{"n_kv_head": 2, "activation": "relu", "norm": "layernorm", "qk_norm": false, "tie_embeddings": true, "init_std_down": 0.0962, "optimizer": "soap_variant", "grad_clip": 2.0, "decay_shape": "linear", "doc_mask": true}
Each number is 500 + 25 x the weight over the matrix's rms, rounded and kept within 0 to 999. Layers, rows and columns count from 0. Numbers have three digits each.

# layer 12 MLP up, 768x96, rms 0.0962, rows 676-741, columns 0-47
499491504524517511498496522558453514479529525489518477503535515499493469492507503525504468481461486514504532489512510491510489545480485506528476
483508474456457503505517510494514501488501509479492522462533521502531524500513465529491505526529508505496548470524489500487516477497464556520499
472480495495489504475519525518529536456527511520509532474522510506530496514512494487504519536488531496524506517538519501454537474536517542465456
523496544458487536484505513466527516480520469511434475528478505525512439495452479476501482502488499508498527528534476466461466512507502496501515
509488511549501488511483520480518485484484519497495518508476511480505506461501500485550498524506490504537503510487512510476494485518490480492485
482503565519495539478495485491474472506495488451493519511520519496533443531496467495486522518533500506479462484490487472480553481508453508491478
510502512479484466490486500543501505534475475524494485485529496524476490504489490507541541487476486475453458516483535477505524526502478497523537
497493493527496508530476534472488510502472491497520462480490470502479524517541501526505534494535463499508516506485490527558481483458507489504540
468507514507528481500555449488447493518488497492472475502506451516512516493482524482508492496480494483529543527490487459493484486513455425488483
494430523510541507501499481508499511502465536519495514491549515540489492521495502491481528502533471513478440485509478570495486506456485479493501
516512523491530568512507528528519512504487495472498506483492517510459490489499473507466479509528482490503460510491499492487539463519497496495547
512482486492475512486489501479473426537481449468520492480493495490470511481508485507507496522519498472512524486485496495491490517537485488534510
484541456465476520482518460482508527525506511510489498516529432493482517511530529516541517548485476532500495521558496514505511459513510502501471
462496486496582499531472483511464444566500480517510516526511473490494495500509504513504495523506485494516487483524473491475516478553455516480498
502480511520478429544524489542453506478513486526466462473487516486517514533520475499461489525510502490470528517523422519518463490483476476549474
488466444501544497490491515543462468551539551507503484501512497498487534550551514469494475521472509544524532531547479516486545471505479492476487
493514481479534487485507505508511525466465530480482496529495496525493464494486493463495491530509495474513533495511491489485550505525490448483444
464496499542505512481514494550578496504503487488466540479497440512495538480468507498554499504530459522507506556497502536500494488505451472508493
497527473547457480532497508493514525493508515485509517499494492530512496462470474512509550472529533458465502467497484549494493491484520534453501
514515496472471492500525507502493535485479500467473490520465525489530533471521491521533512517474536462506518528495554510465484502559447525534524
501514470485515506505501459502538514514522518441471476495513465499507510499501465479490550462507438475522493511492542531475540501520499533507551
565547512470506482521508493500489469535523504453526500507539501499472503505527525487511520506439459503507489526509493542464492475506521435503486
483487497500472508506500452490458537477471496425481500495441460471507529532501461521485529551514474486470506445472510507522524444485515473504508
509510477512408478542503519484538533473457525470544514498513476509486493506499485535459510488496519484500487503511465510533474525514507464525504
502489519510515536538491474485509525508509491458484447514538465531545504521515512513508512479543485497472510474539494481487533497515472534496498
512462502467497481503492537494474520528529536539520474480452522494497527464477493453497530508467450522508504549464528531520458470489481476485490
480481449538453543507513529495513530497536497492479490512488476533532478488513463463549545486483487521491449500487536478520548518539506531517490
512534495479492500517499485512487494470468527506477500470526495504489540523526472474517484491503453506541492482462535473502501484535489476547492
473454522508516479465471464504474505509486518528543513520455495504459538509502451442491537506494482507481468526506475521503486515512514496488518
495512491483492474499509503482488535506491485527504533506450467505515491529488512472528507471497487497490488437532521503493481462499492524475433
512512479557508468526510513503509485511521540489500501511492513518486502488475561474497525505484506515520484511537528504455496508481503491512445
486492538501520508504494484505550526515496482498497489530517479513529488509492462545486507477497456487505510497516508512476502479486496515503485
477484477534507558496481497531480451504512512461535479503544490509497490514511464486497503500544493490485536505497534493473505514475502499527482
528451522532504480479511510499483504463486518466503512533511484519535468492494510489492455512508497496474514471540533517444528527481516543539466
506530565548551510496534506539556515484435480506503461486481497487506517523466499494495534487556481480526519499526473482513497425501534488506486
496515527537483478504490495522484514525452493468466477527489499549427493501547489483512486518470466518493509500497490465506516495485434516506544
476469444533466508463502497521542441484508505472475499515535537542529475521523513507492505449512506483521491486523497534468494500514463489467444
503448456544497539473534516511498478501474484466493499502466528498496522507469495502493506490549517490468485521524514479473515500526525495523479
519519511512494477526489515527524495491504498461509513455512517532495491482517526541557529485525488519466538473528507501472495480517494524511524
492495473471490469508495495503476455497520466479524498533434496431509499453498464476502529473514522498457451470498497503495503495533480506477493
515537528516545494517468511508485505485476483450476497477538458501502513528536502457512502497475511445482544520479512475489477482482496469522490
492493531497473490516467480522510493500462521529473477507493498483527500515472508505563504485516479496479515475517526467510541517505453512499512
512520498500530502499502486477482488530564537492509497464514507506465470499532478521532494523478494475457492496499532510543494473497512508504480
486484488448515485491525507514470507537550492488485490501489490470449526515501544503497539518468506522458476509504475473492425511480505560485436
502492512521520503510523519461495453468518530486517482499499500504484465525511450495531519485497512503502528473484539529488479453488547489467507
473524534511487496574504467501498521474499510475523538498490488488457492509435465508482501451451484466501513474518475477451479507449456486490545
524495493489499505494528495535489490491482521510504484493513492501459503522498521493484547506521481518484517441531534483476512486503459515527524
526474507462503472525502451505511520510517535519513512471494464526499514506521520508520486514491496488533500458504512478514548501514465533532506
551505497495515508502507469479520476494537478485518500492512485471459509446510494498486504522530522476495508521503535459429469468492521529504473
469518549481490482466489534467479541542481508446512457503463474524501513491492518502508466499509500557512456491526483492510497532489562528520481
491500516534473564491556526504490508500498492479477461476527468501469466493493498520479517478501494503512482493503495474500535498534514500495520
512476490519481503521518478458497530491519505505526547466508477526552452517506500487517505509496473510496499511511498461501533479487524494495497
505523497540525544539522509552512424467522484520523558493514488517465532491485493507517428537513463480523501490501528528514537474511511512493484
466455513478471525533531483526491483491508496489470521486510448450475520525455495509510481504530503509506531528515559494485526498491523528512529
505495437506542460521470503520482494459494540499509523493521493517519472504419485506496530515498466544483473512504498488469519556514454484540448
525492514557478478458513523526445503494496514496520474465504513479524474484544483461484524492549490480502465532480519487522524483495483483513471
541487489494575499510516509502477556502506470491517505492510499529488487501508515482479527492516499516517531488504518461470495514471488479502498
448505462499487513491549476574516514505485494491491483501521500485521502489458492546499529466494489496467533478512521504465547531532467529471484
479486519486460486496460542487512489500515500456527460474485572511469511443477501483509487488523486447476476481503515512505509499540479519523514
476456487525526462539470525488551510525514500510462509487481489509508539492507429473542501551519500499522508468551458502484498481466495485486493
490489539472499465531518520511535548493482474492503534518501554421513464492481484507520499497530481462500506512481487511466552529502478504507484
498476488513464516477536512496493524517525520471499492555500503517481508493535488490505470506493521510484525492475493535499464476521504463485497
476462469495536465484499503496517473520507447499524514485479474470518499491493487548510508513555470533508459471505555517530507461503506501511461
493511502494513589500512508525488538489473480482513515474499492521540509484473476505481505512483520513466492484503535507502523424509474491451495
536463475523460494486533489465461524502510535466459498517484509431495504523452463502499514467511489500526447520484496482491495546516526542501474
469492507530515471496513510506468515512472463529502447498516500548500520532528484498531492485495501455487471532521456505487518489498489459530529
# layer 12 MLP down (transposed), 768x96, rms 0.0962, rows 676-741, columns 0-47
526521516485497520514489485469490481500472451505455459522487480512512507523515523496500518510498509502506466542489547501531524509491492506490488
487472466518461513543461505537499519498516452523501496532469464484490474470465513492547483498510506513517494493542510541521473514486497506471456
520544502485524521527494488487481469497450459490471519487466480491463518493503502513508486525532492458516494484445531514488505490509482485490519
529544512467502494496504549486466492504460512501534504481502463505534507530455493473500504493508486491482508486466505470513527528514459477540545
506460490501504517484493487486497512496515503482495481487524496479493497484499496486496498467510451500514487515507486499528489483480526468484471
473491503493492511520478530476506515488503483484495494525500486486487474499470528491500466480496494520490505490462503442506501490510495519473503
500530513534479495571481485503498557531519479545533515520497473526494524514512502448491487513503493506474548484497511550513486538443472548524420
515488471472484453495521467519516479502508517525519496505493491513473490497528472528507509495499527489496493473523480509505499501526517536505484
488517529454527532477506536475515534487473521527485474470495470491517514496486516524490536492530502483515530511530476493511525501531470536534467
498508499507520472512522471487484510479526514503509481520524427483520526502509531468476507529473476502476497508530563489502485497489511513528531
467480532535537502451438480532515496506511531498531448513485542542483544552539483446446545513478459510489478536488461469465488478519520475463549
511493535557495466512519475513472526450486504529522467512549504526495511510459499509540479508531452521453489487485513493510478533469476480477543
488528523490525473459487484540486526441489510500475500504545493491485486521484529501475505498471514511499499541485543448499466514503509504496528
520488541528490543516511526487514509468508529497511501483499514509472489503498528515479504470515538529527554515482500513526492542486481480470506
442505479491488526493475500505541467541492505481486509486508479493474471489532501530478503435528498472519483530508463520514462527491498498528490
515510588527494485486463459511501522485480502501474525498517527469483484547466526477532484499492442478482565524462474466514417503469517474508535
516532496489551531509505509469499519534464489494458520489505481537493498443509490524509470535496494521481449489495528472512515506506481480496494
526496516451512519494537495502490430512466496483454515511569575473525541490491541507484448509565518499489440508484492484478462452488498470517506
489522511513426508551544466493496524525485502498457499566482512457482509524485496469546444485483500501524535490499511524539479499521509518467454
536480528460483507496591511518481449507508494480476512514484461498472491487497508520457492549497531514501467499529570503541481523554515504516495
503494538488533487503495523528485562476499550430502531520503537474511480480468489489546528532560506471472471499486499488482498473461455459475573
495524533517515539506523494506501490502486495492499520493516494488482534488469492511489515463496490509520529481479549461526480500525491550485511
507484501477542479459511492500449536468484518487440524498533460510503504546482545504501453531473508508549510466490534495491480430523510524491463
512465517513536466535463486542461479528535510489483542520479515499510486539493501518558552516499475537542515527512480488491490506471515499473511
525478486499497484505500518468490516490478501450507531508504525474480521498482533504490495490466452523518499502514496537493451496493487475484496
481504526496522544546449541483515496502491505508483474545530563538477508532493502471505509468506491440483454467512484498519473457491503487522496
516471493508454480471502528516530509482511485457508512518465495462439491495489520524526469501521511510555480509510524503534517451487534467509505
492481498535473506501509514480515484553507516486500493507519490492532505497516518480497517529527508495483489501523490488505485507513495504473529
523510476498478513507471532479499523453527475456523502487494495536468494549488535508545523506515498512529553478500528541480526486501491506484514
435487508535514531468500523495483514470494478519477515471526483545540529484474540494496488494501493531504472488448476531516533552492488479528536
483499499507485504496517458484490491491494478521499482481501526511493501527481476486492486492512483520508506481489489488515486498525471467517454
486529472499469491455537477483492491540481481521478524492506505538488466469459484477531465493502492486510493520547533492495469494494497487527552
521489510492454466481528507502522475490509516489521464516537490516495527471517502517466469527495525553450510528450457519498513537429506486501556
471450491524543512462476512519534534526499477517491459468503472517488494510504474491484515491551521501489476503492529473515504463485504489534453
512501490522529520501486504530511499454567512469525510507504451480545461472471493535477498513520545509517438480505502454492520479471545488479524
546501498490502494548511487529450526478512522495472512499470496503511496518490468441510482494507503546505519497494484493497499511509494485468487
517494501499549489493479505471528473523484546530543500523493498461493495521460539504494484510472473537469499496499502475520501487464516431482505
467531544467508519520457485426528470469501535500510464544512481524490493503486507480483573485515461493515530489499514501492493482468473532498474
504502490496496485497467501467505478510501459505524510507518501495498468491519508470494493499502468482522495518460510480510510489502486498502495
504447526478495460502492477532473484490506528473510509529502462486525556503503495500503492531518517463536511533516481495427497508481493487507503
444491484502485480522533514493471462499510517495528493488493542461529545490512536445511574491487495483483524471499468468467474522488517546500504
492472490481504498475527520482495512487456495473470506511533504477509499501485499493500471512481500513530521483475498507448509502526480452521513
510505476476527514507510515543483465483482482515475514503467495475512528487503503485486554493500564499553465505490546492484537535506450513503482
505465442549464570461553479488520443535495527487476514483463506523494449486456497468512507513423486514500470513524577450531530475452526456505486
525506506495480520450519471533486517486487489509521481469507508483510494509497513543499502484492464495491515526498485479538504519505469535545481
483539479462512472517484464488489524521464506501516512488528474532496470539491507505499475469466483531510503519515528497485509519520498504499534
529520570555484511514510480517486511482509505531488474485526492459494505503498483525491501506489510502491494590498472476564571518538485505514496
508533542482505507505515534496443471470527531479483565480487527460511477488513515494480505478516496469457543494486492458495530498549471518471497
496532467521498499527510479493517526482508497496498495484464459535553444500516507492529502515518542510456508520495471479515424508489494509521496
532503494464469484504517497506488493514477484525523469533503475459489551516478468507499482531489521532469522469471447521481477536501533522464507
492506480522511529504486525526478471519511504518475505515508498516510510510483503506481494536503466535512546491478419496496544466496501501510529
544491495469511517476471536495494517520464496525497459523486523510502489518494494502488510491530486543506483516488509474511481498453519527528501
514496495470508456512498493460509486499476478500539478493491512494496524491459507510491537484477549518520498449503547502511509497471470452499461
508471499475519488493531517451433505551488491510520482518483531469521505518496471480485543538497489493501449497532534479529483509494509450514488
514499467507500571498498509474490570513473508467526496525496468477536560471521520475493532460474503524553539493490567511501458503472449522495560
499518508501506485443458516528497474541446516557505456500478473442486484504507496492565548533542457508451494516463534466478561425471493484530504
460499558504492482518512473530514484513517507497502489494490468473493525519487517493521536482514510470487493515509510527510507512504509519516498
513474493520440514541513497542492505491513491508496501488530510525503498500428504540505475491491488543532530503479497489493503511496516490500498
534587452547469468522463452534549564465525538469481520488506515512495480494482477547488522486499453545540517551537464517510469526501471530466475
494471463505419561465528513469467504494528499471465488485558485488520496493495525540515476495497530539509500506543481524503538535517494514489558
490490563477518444476486488478498489492490475509541551494519517526495467486533460500508505493507449499499505485483524539468536493486526474493486
507483466536498505527462525538491510524506508484504491471505508503510500488509495512507516538524472508520513515509490472438491459528526491482538
532504496497498515500499517454466526527488517482525492496456467452539459528519523543527489498531534494475542544492496506465556482439492505504565
516510521481526494561558467487514438509512515497526489501478517509510481503479459538512514494508561503479549446547495523475509495478541535500425
494509507514473489509470508508509510476492480496508516483567425494525551569479477496477525534493506510492495469521509482528468510504487449535491
504481514481540531500498506533513480460510528487489543542430462524510548504498486477512485505514461471502493478470559523498509458466493492530507